From a checkpoint of a small transformer trained on Wikipedia: normalized queries and keys, exclusive self-attention.
Each number is 128 + 32 x the weight over the matrix's rms, rounded and kept within 0 to 255. Layers, rows and columns count from 0. Numbers have three digits each.

# layer 6 attention value, 640x640, rms 0.0836, rows 363-535, columns 560-639
084197184066123089158050157113199144130144117073114114090151097150120153074137113127188125172212136132157168115057160105147097141077180157119100132123151154146086139124126182120119133182146166192132117123144165094123130109104126187103138167
151130154171142160119090127107116112107107131137128108165166111126131117124176093163129097114108143072110137121116146187186071120122109116184112134186159156160084111108106135142077121091104138091087102145151113133127138173123139092166125121
156152141157107144129178087160148112120135168152155175144158161087083110118105132171117149122099171124079177161145124145134075159154159083129153109126122131144121147049159241150129185113144148106125155111151149123091140104120118154155188126
102125149073141158085146127163131142159112115145142179175113166144112128066101118168159133168112105158109142125128145154089122115060112121138156135175173140149048123137159093087094132110103180140198131140106149097147089143132151162153137118
153103073154108100084182183133116095139138160135129170087141063142106147140100114115148095121082125164103105100107111158113116148136186136109152069122127146157130135132128112099128133098153151155089126069106135065159125146139144094105136156
121178113151094142137103128153098159153112141104157129132090113134101125069143168100135144131138087124184177139117125154086088179116114122099131120128133146127123126128066133154132127114140164111117088161110158108121111139146119088182132171
125151142143132147089163119140176097135133168147100175166112096121087128148138090158183190177109192146154118136086141132098126083141167099097104089119130156142134109072089142124150118137139146191152069129104106134070151134106125154099158120
144188144105144081090135067141085116116153157190099170161109099124168075137087107164116098084086131121162109129140097101161101114112140144179149149132155140132110128192110174090142155083089138090125133146116183168087109157091109135105142124
156130120076121178129110069139175143102153089151107161153099184171191162131147148117174167117151122139065156135113085129123154135150056101124117088143102163144170093042148129108092148070156091141112130133097134134084111165077124114144129103
143112150116067155134109142117119172098132157115108140177120187123125132068111150158171124153112138128136124159105116115093144172140083096078165102129091160147174130162071103134120130090118104144087143143090127151120139107146116115115147079
108095186151134119145124097183139137087080117141163180172133122138113157114190156097158160084143138106121136105123090187114142224100182144085079143134089116157160159144144123151160194135151113156111142162155114097147086095104161128143080127
139121165114151092109113132164106116137151129085090152219151080126147125125161144145155109160097121149083134203100099132121154143129057113105141149119186099125189105092069045102090130107146133133136141070185071194141152138155147111129134116
115129141103162094061133165120156169150041185120150116139103121122144113153106075169162132102132121136125145165109085110157139099128151144134150110126116163122177120128099108092122114124153145140116124140122114142129164140178118107120115111
177175128175113151142110127105145106138154120120102146100148106095087109142119165131180085158143109169118124134127154086168086170072149162135117153151101176109119154161139139158143133095101073153184160147051167061198116078173091100144124188
081085133079111079123151116189085143090142135115072041094076128151138171074193116117158126097134160121117122134101095132122110140092072135150119145145111122184157107139116166078134141105096141125109133073127134074156117168127157088170125113
097113074087142116127115136178148134125148077169154058126188117164139178133086164219097124100126103198159103130105176095125112141138113073166130152138161096146169145132133126163115147132158163127097124132124138102175140125113153207101180088
094123101086146098073144145115131118083090141142085042176122170123116212085112166127135136124126092189113122146135168183126145156107094136149135126183075134149129126116117092124125132100093120098150089063125163112128101145145099099095165113
125167082068105160125113126161154081080182140100091152103131134168061138157103109148165134141190123125149139082112087164138079132142130137151105102155117111108124128174141106144128128120151112165126125083121078135116169164116094168163108098
172147147114136114049151146147154142177128131149127097102118129185129123145122096104122124099161140067133133135127184147159141145109133195185066154098113093125123107108112155080133111131149168146088121137131065136153091111119093080138102104
063095139155126139119107104191086122139079148130135122118160143116196100096149158129151061099072124131077124112191149104145056125136154103108103119116108096138144125144116219172151095179135173108104095114074134128172145076085118169117104126
176155125097168115170081138103132175144152130170186124130107135189140100076123157113187124158116094133099156085097128147161114143105155100155135100062166109098165125103136151113100161120124138103131143089072213151124195087128051126072156137
129137118156133162092127167061134074131115048165138123115150099141094078164106120130135173139112078075164190135179094152179085172126109120135137164157151067121080117064134086143212099073099094100098102110089159150202118088178144082127076147
133072160158065128174120151130070138154119096184105174136117149093151111160104106056085113073144198160118126120066130107110138103181107130113092129144115069135151124129146209077158158137121106103101118107121132102095142152178125164137115146
122148169086135088146115163125090115098086187140145040141121103150107089185173102144066114189112157163172128121130137112076161075165156123144165060163125087139104132132149195171099150123120094125076139129089118117172108182080143123195148143
141174123149106152125071111135106126140167085107161109155049142113111143102175117108102185090162119085149072123141141165124146133063094084110113143116075204095103118113169102199187154144065112155105109117156077119118133110130110118160037143
116108060172106153151115162122176134075087133116167124047085072123108102157116083035171116118136141103115067171114137090116142141168177081112092180072134126101170138099152147132153048131196133163121148080123120074135152132171114129139151135
123134085158124148097165098121075104147082125131104152152156132161092147104128108142155138132153119167116151185116101115132148141102112115120128099109098177171146124080147122097148118122129144101081083132100098076163190140098148120177125084
076134113078146170054117150120194139134147136091107091128114114097121127090095135133166146153100126076108062130122130109093088034108106213180093108098173160114106137097086087199108070127131132104120118129202077073158111039137068144147212127
120106129080148081143143084078158106140130122074099079136136129156070144097187092149145144132110133185108109119072154085145131095168153141068128113189086040120129158138113124077144102134136116180140078172173105120151079126188139146119136071
052126119118133174204100182144096056165160121138113118067106087046101155134136069111132078117122151149080121143178195133106095110110189166112125115203106138142129079107170101083139114157108157065154121156111132142130138122180137182181119127
151150077109144152120107117111076053151106146110197139114113107127095090130079136132101114117152118085119133128168138131169125160124159119108147158110085122089114110122080107165174122103145098109166149094109154117067128135142091098157090128
114135118073187192037143169038141155070144114132118129129165070108165194146143196116121129124202178146181060089160154121196105177125084066096132113112123131131059113098122078164137082144135116128066158089143108191159159123128122158099169101
105175129166151112181099167174144100161132147090162144166122115105077132138138132138160107160151162106140172145138123114112119136141138103172186158129101117112128140195105122173147105132139125137138064122120121123126104184100074160155157144
135088180124142105161160105116133126089148156138126198105144097125146131139147083135188186080121170000162172103158139100138126055155126164127137146110172112111090169127145065132114156118165146124107153118151128091133158128150145169092148164
197111152131174161143104111163129112123163140096057162118089168135156147144060100126082077140125084128150109154158156120103122125118104154152036146065119144159102158145129083151068100113129082166160148126141132110151207116133121091145131090
120103164184123129169127145165110178140169097171121088170180195117095119080186130252091137118113075132152117132104041200155140112115088081123129129184095150122138109123162091119127172107095119151163106246061219122096144168133111138150122147
147080117125108099189058111125120199146159135179131067054141207152184144085108147143083148137115102126135143122170105129130139135121148135127160099067108091119117117164173061076112157157100156111140060185159076145130103122082089143111132123
120078194178140107104084119145135143136109170109112158132117115138130127120172138100187096191118069125146135094221121101100093116160173089218093099107218119144130139146161066128127146117111167089125115155163143100161088144119118146091087133
161152159136179117140092075161165100106171100106126147125115089148116132096127126096153197177111137150105109174136155047122119116116121114154162095179133098113142134145122136135083108163123158142114093090144164082122071101140099138037089120
120119133089137142117147157150070198195152119136091094142142171165154099160101068129096137127118095116123126097177052115203128064085109148063101120131102091161163078126148125134115196146166128084155166097128139102138098141120115107162112171
154128118131158118145156111145084177126150210116100098137191151119086115133158136144121097133107170182153142103123160130163085175130131143140137094137134107169078111094113100113149153142128150057143105125100122136120142101096107140084154138
098122127105115173110127136113075104136089120096163142154106121122088164126138139088077145118145156112153116120085141111079104093124153176190116121104139164140130125099065105147160121095196151135071139127148175116110155196078199099110125092
176154158120120113178097132039137182158165089207163125170192061150141144138114168142080168106166165158146065150186096143150157148059082132118145186076107136093167184118115116151126130094111111054165135128060223180122112106102171175115124120
133152116130099156185164103128125157110087097082116115133197123099089066062124109116140130107121145157149159126165152164064142115124108104088100127099171115137157135108118136206137216093115069110116139141079184103141109157081115144142176131
190095075094122132132105178113069136066124188125142162131074119152146110137183129131201100121170159157146110101158216080125098122083133114176137155132111198122137127120115024177114085132162165145140138100160109041152166118115119120080143138
160144093138113174117083075109121101161176161091136158166173177069169123094114119143095077145136126145095110166077068142180166182123102146185151172110135096153150136054143077137137102095110138141130137122110134159136130097170143122105141117
129120111109113111074032078134135184132132123133110157187119128123143076150153179119127186148196120163110100182148086135092132123130099122171147130094173163074155186109121104162116116101098140152127102128174131164088108108109055151102124124
129122159143053143184127114205132139108116125086098109067151168141075166107085120117132107097075115140139099095157137128129070113053140112128123140153160160178105146127152131146099095164116145129143111101122125114123100144137159143164175096
136154099107094140131152079111127109124124138088167134145118141145193189111096096082138141192097177173103119117146129093153176149173131119127148065200073179117144109193146139133090128088146114091182123093134115132168109093143056081156136155
100109146166232110169136175166127137138151145149134121162146203125170156134160068112144167129140156138149199142115138068108097138127112049155134084150117102154156169151114102160092076114087135172116137117170097049131116172143121108182103087
098143122104110110115133134098143143179142174112113115119126089120140165119114140177160092121164129147127110107102099179116134154149068099087129133109140173124060163125146125105118131183082193098133158112122104185143132090151153154052136110
126074123132124096138129182100096103110126094145160140140137141185165142176157090195080134127097110137190148167196123136164098150112143200104154133152176161134106143123158157084093129150219109142100108144157112144129144117068154086083175216
127132166127076113133120179170094093165135123119136151150090189111086136112156131178110094092089070179105108172175149097140143134112186101146110115130133109121121093084200123120149172136158141147165131097139149111134149150104116121135121085
141105066114108171087150183116175175115140198095162138190069106164141113193110170165099144109143157139101096121142127106135095124174172153072097152143124116075153175128122107038158082130031105077153120160141108124132114117137078153175176167
138143159080121094175136084100123135133193134182122109125153100183123152131131089091096145130170122155109126155144200103175131145158168143142114223166120136099107201145149138118148097139128125113125070073140110134147143096141083188106079137
134171104107126112134127182083089124166075198096129096114150135165147070138118119153171137116139117107076131126141151118118185178162171117112159127149146155126160122144094147141195155087167166048151050116151169184145115132099126089201159156
179092125152156173145080135118060180116041139138091108092167102155154073138107144130140123123121102130115146143153120128120081167165153153094228162118119120130140144123134128178191116146090110123097133121133150140138145092141081125120115137
142168075154158093129141114179173141127123151152095131136114136099100132103135138136158167068122119202108121096146120153098165187148172172158151154107146164092110128132091112119126069088145087080077107130156097138130165130132132165143158116
132163189174138131150181103089147067129109149162161191108160144144112129159191142112124153136081067126213115160105108135128105101169104128143111110100123128181168112107069092119119108115142154212125123155125138126135184098081166110148134105
211088135127139159168100150114098163181090169180139125114117079130147097119130126076149107136192144156139113087124143148117181087107129128202144220149096142170143118109206160142086105177203116087136189120128205152154082115116097144125170146
122098134134092144161135113164155155142115072104127116127219158133190168154094120084094148182180195120099113145100164156140128138093097188115121101095122075113146162132204144141106186143074107122174162141164146203154124124136078210140100144
142087115141100096053158131195160132135127124129140051122082125101119148119169121054090157128136171111093116138103128115091145090132095132214082134135176195097162101109138113119145061214174136123140158087098101086082141148098058129140091141
091161166156176189119155151167170107131083141126117088081096153126132161107128120174136183122130121111100124098067125138127134107128080164105116126170121096129157140064158147103131118062098146157139082178127106095085086150119148090157091117
176120157211180055120137183148122098146152090098110144155137139155101162170108120116096100149124101037172158088124120211139142158097134169126132108145146117137091101126159163138104110146154173113109059154112087155120116091130133139103118081
204067167111133164104117118127106119192181119169163126101201098120097091137129106125198120062183121138083126125140142152110152192120167054093118148152109119166110125083140135083111222083158131125086126163136092180116106169145118133073162180
162158059069170099148110094210112081150143158085138113098147130165122110111160188105144151131122059146144129128138114143151150167136105139063064111113036206167146119110031103166130176197056119142112100147125100175100170094129138077129094106
114088155096166106188136145118117162152116111126190133118073157100094196116105157203114062103112173138116128093061094082119077142117140131156171123114082110123120120097143177104135207108115079136124152178114108108169149201083143158046139140
139110108142103171062077065152093111094115120142138148152108127098126152133105134115157106142153137150144087163111083141138149140084141138150100112140098128170085151169114068139097104123152177110136203149127048098073113161146117108142115124
136136100116135135154097135118175129170184101136123077097113112167148113177122111106158131095149066138154155146209160103121120091145172115086184104134160136146115116172209173072081108113144076082106081105122194085171135157133125059097096139
174124129139133066143154108128142108158093101138088099095085121132102119165106123180173092151122133207111101143185183130109132150121160161138128139126171148144096084052140142144130125129149119109116147126144173118127129170143140164115137196
111121125121093133080071090183174108123136123135123157089152141174149120148111070092067119147111139036168115165102129156142147113149091130164073093060103132112128154171050141167146141125152061171129097109156151106127081098152142109155103068
170109059124092098156102109169172126048144103171143121111125182158133133133084125116120097112125140124158157132120049155120173147158119077151153118140151158177149148160131108163081121139135168156117151161106137071148167120133140150133126104
114144181110155092083092077145085145119145133120050121193071130159170145146129122126115148147061154126165124169061178081140106137100114153170089119124076121112149102143105127130109087125126148131099111126155065108076109119228111094172135164
144123173118082074131088164144126149175111149116146148198067051185146170125123129150172179068126153082159180118209129126078089144095167105128090072112111132154145117147185144138157068124111101125092128097201104073122142139117135114090159151
140124117129124110166180101154147154190106077135148103154161109088114166054161136162106131151147123175128145125118147160114145100084112090039117133074103121134112107135147131165181160128128107098077097136180114143122141123120148108068155134
116140133158101061161138144098143124172129179138138105139093130134154094084156104109176084132140128107115175102135155141165096149111150088151100163132129064157116093085137147074184179103116160116093136169080116131112095154147124113156149129
117155114105075167101141126167172181143137137074126069134129096070068177080107150123144177133154135132111129154151132114104120102132169156127131112106116133040116146073130140146116137151167135173069145128176080164127144135109094129138122146
140186120167156096159079134153104142089116141077122095165136149106186109122110106131103093190143133137136160146123176133188116119108137157144145157110101123113113111164172138100161091162122102188133088092160135128138164157155113066172121101
117111108125097066086095148120085071092095107137098109096114151098113075095108184172081105062077196114113147150168108128080080141100175137137141159143117139175105102139100099165181123107131141216166107175147089080139133097127155089218101159
128169087132145131101083135101138119135147157066169153177110153138152160139127126065156119096117190141096130159098158139068068071118157171129153138083101097132073123100075113131092079112187172073132074122175147111100110089186145151079158097
101103146118106087133071091132146159135113154081069093148162138161172105108101098099146075158179060171225120105180152076159179187159147151156135114080118124107122191169066099125145168041094082102067116086103079096180166203103143143140150101
070154119192103134147128101131155129137111068183190118093140168097147166146139162142084119092135076087175172158136124128104101098154140129102119124146107121169168101108097135134105119070130085119121094173117173142126201157115204070198103108
171100132141146099143117128139110120140111116165113112135139206125124172124151157099129127085165118072151058194153105128139128159126095142128118143129105111113152136164112111136129129101119134054114133127122163153097103176187149091182114124
209127141099190063109086058141112115095147133158184121124123118156164121106177088127101142158125144126117098183128104148131161148136113187180173187146122129154153171160097126067147090142151111147093117119133115128126150122133077145173126115
106106131140117104116154136121111131097157091143153118163106133166085089154106114160064166146146147157096157206136122112146189066131126216118120151071138127116121140141104094133203156145180142190090117125136222129143106164065128131139108144
104103150146067053122155201127097074090137096181120121141122124057090185157109101162196166074147175116225184068119129162171159108081099136163105152165067090147102148173094076130144120113116120074113158106126128140092178079134143184174138146
130128176123179091122143099057127145153081126184101139148189136162132084113055084144159130113146146134114110127163078140147118169118044136146087111119141132085113113210126046133129176193070150087090108130137095133092217129135164135149079114
132093160170130178073155066078135132172162133126082121141093096163144214096156169114143148137111139105068190129113131136138072077121147140125134150139091152122078125144125110127086136093112129103097107088103104136163102143113143115149066145
128119081114170126071123124136114145106099082115044099123086118104121114083163134173125140146082153152110120097097110132116116131130096146079139113159115124122141134184086108133137125134145114085173127086099115191142141134143131158122133069
137102135166103130080112196154170134084150124094161152092108138118143181127145162112146099084097121162126147095142152215119213110196085121058107139153092135140085137170159054097122094113090129132222153116142173149154143128139115174068171138
129115108056119162123063113117129150055156136158108116152130120135124125173132137137132107129100091138128091149145149159131096130113147181119120097169145102128150111157068170050145164120118129103103121157131084155140188141127149142097117105
111167175150150115103119121094178057131089200110110094175183138090100074136103109137142137149099117080122149116187175134074127115155105088092133170162113134126161162147156108124104145179133159132123099120145116087094115128147114145092065162
188190074121105134174136081113090156138127124122073148081151126154170119115142173110104219137196164054180089099161086141062197096140142084135170128056089142117090129089112078122111142135101154148085088200122043101112123048080121152145078109
111158144168087187124150073184124150146101143128096152129121112171112132110060197079089152106134110108153157186076141108206097172103142192120163147081129173119061138119149161129124148160147143129080153157095122117095111084178128138137154090
111081102145108147086127083087088132072167120091154196109065123182140108087097100132139094114096147115133188117198148131095131083113133150147124151201137070075208102121151069119164096110074149148167137098099098143110166062102124112135159112
145140130137139168088162113144156130122156168155125084075139138116179154100156095080127087140224077177135111152144122139176096171095165151118102134099069126135169137171128089056076130152153126128118129118129087151117127126105183104201128152
091120109096102137130145189062125106188128153155161153125128154144144142162092158154170150108126124118087113167106138141086126128083114140143155060202081114147147131076117151132113174155140083108087115148153098085108165170159114130131153130
118083113074106095137153109095132086141122149078113089053152114104087080112102169114180148173166131158116084100174134077078137125070095142105133138083135101102112100130160070097167135186091186134077158142141119174108068123141125099090100100
122158099147126161106105155114151129108171089163113140157144124220200172134142121137155128098118124122155131114114100115147126141138142145135153146109192120152113101138127199096153152194126171089168117123119114065134127178123158156115090121
130217145112124112149092110172170198132113156149100132117170116103147132146105077142144162152091090177131110125075164183077111082152121150122118083134119105170129040099090197070152086126101229157128124154144145121158167212158124138098132186
133084100124116114199147105150152130076092184112118170173128169084116084158129124133162151097165074119155188139149116103118072166106072105076144117152093076060116082103109098170126128138155108120137100103091119095063197150108105087089139147
104193198055207106106171137135132123083119155129123132144131104110160106123152152094142116146188188151200080111057185097118163137125083104143124073149134136098133126175082093129109119125105062169087136132108166154122157104088162087086155172
102156099152075126137161171145091168146156060144175176083117162126131129068144158110112094098158131108133156052112126110127192090130123111204109089118103116148135153144102139139108162072118116145129126122090129136129092135079184113093140055
175141128081091149070144094107144163160102109164105162082083111122121186146093098126133105195085129068151135126146114087141095121113089188150096090115080123119083135107151104176164140118128125120165067131119094136154083133135169106102136093
133081165085097111132112087156203096131137119139113161221092110135135179058197063096103121077128163091120102116135170157175096080181131153155135125155081176114103133145168118135131090090169132113117116103133135175156048128189166113128132055
125144089141144159052198049137145146079102148128115197138155133179093104119118125141085092186129174094142181156152123089173119083133161105100134097125123091063105079164086047162094141202053176107157156118075116168161166143134127111119177123
127138144052124116153216120095147104147041127132127149117191087138107085081070101085132102168146110153099143088074106064119127087151131126127128160142192116116125086128105169150132150209096148138146188167116100154107138130130116170109109118
163087124131098178145197205094091049106090124162171096137175163172154158216112123158121182148127151167147105141122072141158095163154159059135124105185070118146190165160095157185110147169084161230137138041128171167049165115116163084134181132
097129142146141203139110089163053146148175150062184053104088101149023112096145134184092096178160163064112077201116090139151094087114150110102146158127123139163148130151103106146128109119107088142170117056178110113111073095192168156103164176
117114138132119128134099144155118140135111148108107119127074127134158145130109119140107113089095128093155124139169158159105121111166116119169116120170124125147084173061129133207148073102111098151098131095148121154163135178132180106146165144
166134085139159149130095136147157096129091117120131137155083140141129139169152158106148196136105116160095150127152099146144152144121149139111156097113113158142198087152090131195128142121155099154134116100102145143090157154157168133094134055
146159128120127118075215159118085127154145088150092093181106075148080120091069087138180093192101139116169168154052094102146125141142156195152099175118125083092062151137145120123132121088124188136135080165145103143083181101124088140150103133
142098128114128054145163144135044094058173140184127101078113143132149115145146164175132176132142050137104091137146136176159164157109171121153133135156128084133141113095113113149153142078099077086134086055124094170127105153118155073162142074
124086165147053137168148100149045151159099118159183143128092171097106144126090139112134153117114151113141091177137115106086120098159102112185091146104117196210185115153187127128075139205144079081080183170100134120137135078090104138105142065
173114139116148130145106178076095101144098152118107135096048136043164135154117151171167124085118161111122069192094091133152156152122164162109169070117112166160139057156092130165148173146195144072098124115135085104151123117167045079107152130
116211115168123176146165149118145159184093183147114165146134125119105154166113066130133088117153133157135191113166113124182105178121077156128119159107135143061133160096147178153159177104190106157064165162140116109139088168134113155178156171
108197118106155171122057104156177146129151140072117147098155118151097103135028176116126151181097113108081110128111184090097103142133175179109142132132180131134148154183156125133084143089106092118136087128099161116120110089126116142140104116
166127155134092167144143154098107158120045108111095151101125170134102147182161149121103116174084130122134191145147096110069141173190188146125063155118162113092105129125137143135115085147157107116126144127127117161136176121095148133093129124
142181157139126060160158083127135187213101209152186101094076055113183103201113141141107072131091123149121121100144173106135157135158127074104096087057134086071147168150196115108075095165168133144167128131117059072155194107115187132123167070
195113157172129126106120153148159090116082164139164062125055091139087171129113108096105172140115060129111111102118104138183120136172154116180104180081128101198116151111132152057119161117134148089123174182158104098150142130127120116244150114
132152121142112143093108149081096107121127034162181109135211076162128085098163170113153128070142102146188095092212149085131073106133135155129153080131127101178152107103074124078156156122133110114172099110149102152130139154090148111171181113
169152158098146123161171137132124155157144091148135204123091164089126088125132134123163089107102110130077020115131145122148082147119205120161152064152114101090129122130143101203150204034108097122169141080110147160140142112153167075176102206
147091132148146152158144203081158079186151148159158141128127162175147101185174105089167098138111119167092126119138122181141151075144123197095105111141139162109125085136141097118165097114171126159137084113071186143168164104155094141116149167
127102140089119088187128138178125152090123138163144139082128132136144116115152118129162130207139104139140142147129166066163156129120119105075153071116219134109147143147090199127157169061181177127188125105191137129112139137183125122159114115
132090108138110093159160199133142125194138113106140123128137140138098105130070090137159142115116173137104113092128120169185174188097096138116095116107132137172188147179071071080139115117143134049115058152137127091136132149120156176143124126
137139164086164156109116153129093095164150115136185083053114147133136122087113150116138152159109102098101084093170117172128110138119158136168194113115047162078119142154126077100100076106106130184166061142123116173138149146100134155093125091
151186112121156098100078133155138072122147120104150089098159104157106126107120132153108155049178121103126144098054087125071158149117121172092117133150120157149131111094141100158180106068125123106168181130077138108177203105128137159134143166
069145091162128152104119118130093146116090142179108145107091160058122222077164037166125126136157117185125100168118089071100101098119132085116087169061151137078181134140102129089096184104120188149172105106146144146117112153137192114121176175
124103078178150225111109115104125164135203124179188163145101142144133107122100142102140127186105178156158124135144077138107143093104153073131073099146142147106129122145113116124155122146095167076131200183152112134118173140114152193111130122
134155172134119103172126109134140132145137093153136219117155133088156186064127159147146052165131165134156118129107128091156096174162176093151078123145163163112152102030129118111168142183125158133114148086138158133139172089167084098160155112
098082124092090098175066121147098107132124126116091081109105117182098039116126166162141100142139157072067145127145107084159131135100142143163120101116074084110081110100140149144133093143142106145088131156122086103147171071090130163089170060
175084088152093123127126167083115167125068132063160112096115088114109115108141169137133081107138205149126118132209086125100119145121168113162111173160146166163124139105163146135095153140076195178089137061161082076122151138182098125122125081
181105151218132061145144115155142130077155105130161142135141137065129184122116169090166228137119144112129181155116113197101108077122119084159165151205128112130134136097171106114105141155148166151155061122095150197161139121121136121162157125
153114100141100148165113084149116143111126048132096142124130093108123138110101132138183160108144143102120127106101064211123116132182034085144066050123115119094163088152126157143108166193174124133096037204094132147190099157092153135116086160
104061116099162098152163151131163089149102143211165147189132120165079094093159114141117168154048112165106131098120066131103176107105155146148101110151065116076161142115189124159085039199124101038191040133104190112094087151197132164165117069
143107154141120130141110108147099084088103088083110164150081127153135195110105138135152074088153182144146130102129155120140111136137128157098124131076089113177146092118154111075105102104101054120133170134096165077157115094133147182095082121
117112173125116140127140093118145124108099163073105171136156173216111121052173146109121187086118186115177135157107186164147133113121163110092152157146094143119121111087204138170105118170105151139180140218189112123199066138175129138137138163
128127159136110197132105120124134131129084134082142120129131131127148134081170094135118152088126130179153147133142124142070156127201102053086121141033138154138098110139207113133083165105168150147148147132165132120096155107102070118140127107
130096136136137102136133161064176093125092139113100093159106171104111098187147141169086128101119071144127121143080101099111155086166112162112112145169043120145099097058109139137135149158125119090133151106164124087106070162134184108127076128
100133106126140094093112136120115037057090102137147137151159106208171211136083110062099189119107124127112119153095165168127128135066151088123158107106102143107159104061085143085175130151149128102048025112133123117179131119111115091112121122
104179143103107089093097151143169136099098131162094108194111160130126070114109175194145160129116113120134116158149132115212068082158094095104153132196165176077143101116105117100113143151109145120074159194129081113144175051164109116129182148
110104170158145156119074165203124152118147176147118107129141182121118211099109122142105140112158093124177140118115131205098141086102115080168081174124118068136094152134134137207101114070075108122082188154152081141150150175122219183051146167
171165113156125150233191049167143090063159147102153155084133111114079139144161143146112073113101084157173102154093160177161157157108117114084105177110101144061138134152121141158098155164158098110121140073146088125086212179090115091157092156
116152099135142091140136095198161173154147099128159120184068135132121120114096140117130160185106153113129115131138181105134129113104162076148157104117091174149086147148111136139094105186133141149138125149152110137124099108135154157095188143
093114078134116176114110097179159085136035161079119135127098120076118137174114121095143169108102072124133059115149106138099190069107118154162114069031080118095162118130106087091108134115186108124138121068122132076123080147130156129148146168
190105096100103197094134101143068153185126109129150106137171155116121150128101157113151136155116154151128152132134173126169156188135099108147133092142143073121052152163125107129153091127111089144101214140131146121124091166097116147132211090
151099141071085153255171109159154151123118142142141176061076203079147168167109192143120147055155187114132135136099138160113104115131143161129152084100137114087122105116128152130107117153127151166122132080120131151117141096126118129113107159
098147131062086146153111121069148154108168158124111097115136168088048084152118111144123172055222135174137158117121136093149201159105209170141140112178114117141138168135080096141154137043093112133179108179079144077139079145176145160072112097
130095094113138236148115179087122126102178165069071180135141135064132137103134183143139053148175105155043206121157121098072115141121159145139144117072188127110192136116068118191177154110167172123158063108130156117117125124152075125092125122
136201139158109075134099162171095104137099171096158135167088132120152096109160098130091107121154116118143093141120124173105152163089050140175077157106163151124102132136127158154074137141063111131111104188155144123156139154070147146136152143
130162193155129097133070136110120151154100157098137087136082104216182119108173106129080162122084146193168135101161122158126162116142119151160119160146119145139142090089125128136111118107142085096077164104086058125128145104145147176163125105
108082156139157129119138147090148166139153083163105157150142131059174118123069120124154158169156181135154140124103062104155151129124133110138176098093115091152098113197134098154138141112116097097077162075135099124140085095151134147090103148
150062088139074155136051181099074085156092092142089101158054172109093144158176150139115090128067114167161083124093150111139068085187128126138134086160197073121071117133220072167077188084100096093212125132118127183155181204201123141075122077
105139179102110122127107148111154155150068164121165189138115119103070124100051139118140044100149098125058150182151140114177117183160130118111087113106109102131153152160149102127095153091111129159041085159158114073098118115123047101103170140
147144156114155093084050099113046159132151112158178157153088119115196111178108148147120062136077166150139135102101119162113067086111145105190145083125158088165139146153103118152129116177119109095133147109118155124148115170165118135136155131
134154152112133160170138157097114122131200078106163165179158157128095096117159109158138152144189192160110120046091132168166097060184155137171095139114130083083122157144153114135146117144108152128096123119087130123139038089160136129146132150
069102124100124105153176114075138170154107154100136136141125118123104098094162125135086113108188098179138189157134123127123121089080163123168091166113130085159112145184104150125146210096129115069168094150121157181172156064119098117134186124
095135121072175101109131147146165224122140098074078158121131173115127200159166083107141110134091154134136152182092072188153140128116127087124069119179177108187149142092149147100100076126137136091138132122099132175116120145080177115170129092
135119086091097100138164111171117121184113109110087092117065097154129125066162072177120084152108149097131115118117116151069151090130134094115108121110080161150198113048120137106169109175176142149131133061153159131104148115163115128129122160
116144093087155135117090068118158123111105085090045145090120104134107067084098199151133098120087135180117089145082160098098133095175114140119152136058153209133149155147165097164133120121116145159149106172136152129093148135139143140129099119
085088103116147128144158071140147157097133091140142111113104145071097126155130100149137081141128109080095162164089143107156180070114149116124111100083132085170167125079155095118165112172116118063155121159079101111116083101144113148129119072
200148099129161185109108121119173154132186079069119090103187183149167168135118152107132140133125075097180135118114097166125197182107112112132105150068181129052177125189143045137124082142133088208132175123068139103144057105127141061148152111
067119130091136125068094138143104129125108119125101052041105164109106085153172164140112083140181099179154088106176146105133111104160178134112086133113158097082172147156101183182132135091143152143101122150141075141121117130093121134149174146
131117133142175060087133093103166147101172165138114203132125118187163087160114104090139131147127163141184167043160093148090125121122128078129108168125118132145209135077128102140156107149190106084170151095098166085144060127116094164147152079
145168096100102121113141159176135169099129130089146197126182141120148095124139140134202072153143081088152108170127149169105151129171121137163106179076087188171143147168125112080122138116136172146122145182179114160119174106159109116145159144
143126158083125146175103140101158121141141121138151154123170110147119113179120056087123196175150094125163124170087136142121115104123157118120144101151139122117174106189085085155156153153116173132085162164136095127137101080158107154173098171
124086112131190115119046167065140137121098045152157125116084156157193072109136096125104180097128173151135163133123111128145082139118151141113173168101143059156163130144109121124117114137157113183131085146089133151161122115123129164119089179
120164091137189123108160154131144138122109103120132149113077149156155145117179124118092091149077119133166151111111140125151142142156125087130099111129109141107092160157172034143115060176121129108139152094156154162130094050117130144161124113
157109110127174130175128099141195153131109183180103110115153205110136114109113150107133087115130085111126169086062127151086091079137104136197105133100125131148162158126144123155109093100154146072159114127062112067110116174128100105147149126
125145117110137181107117126155062155135133150134141158091096082121127201130119118114166104166127163116108067077090116125102153087100138147116118153139134127153149145114137150075143104094169143179201073146136167149187072171218188138159151169
113125101155129140072119170115064100124130103169166162089106082129145102131137168128174101141073137127121135139124074131096125117146130211053104098111150112152094097101142147147133121133133143138136136068091141141088086112110102158114122182
101114065150174111080124133135105140152096141143196152159110085147126141119116171131079164122129147103107148105108220129120073138127100125134145166165146095111078125115184174057128130150110161169120137155155145134113159114149113140098150079
136195079134099162121058082169116113149123076101145131107122091093145137087115098135137111128117076138169153104076153095170117154098138160123156112150084117106163114111109098204090096112074131148185159119091196175077096090175103101141071131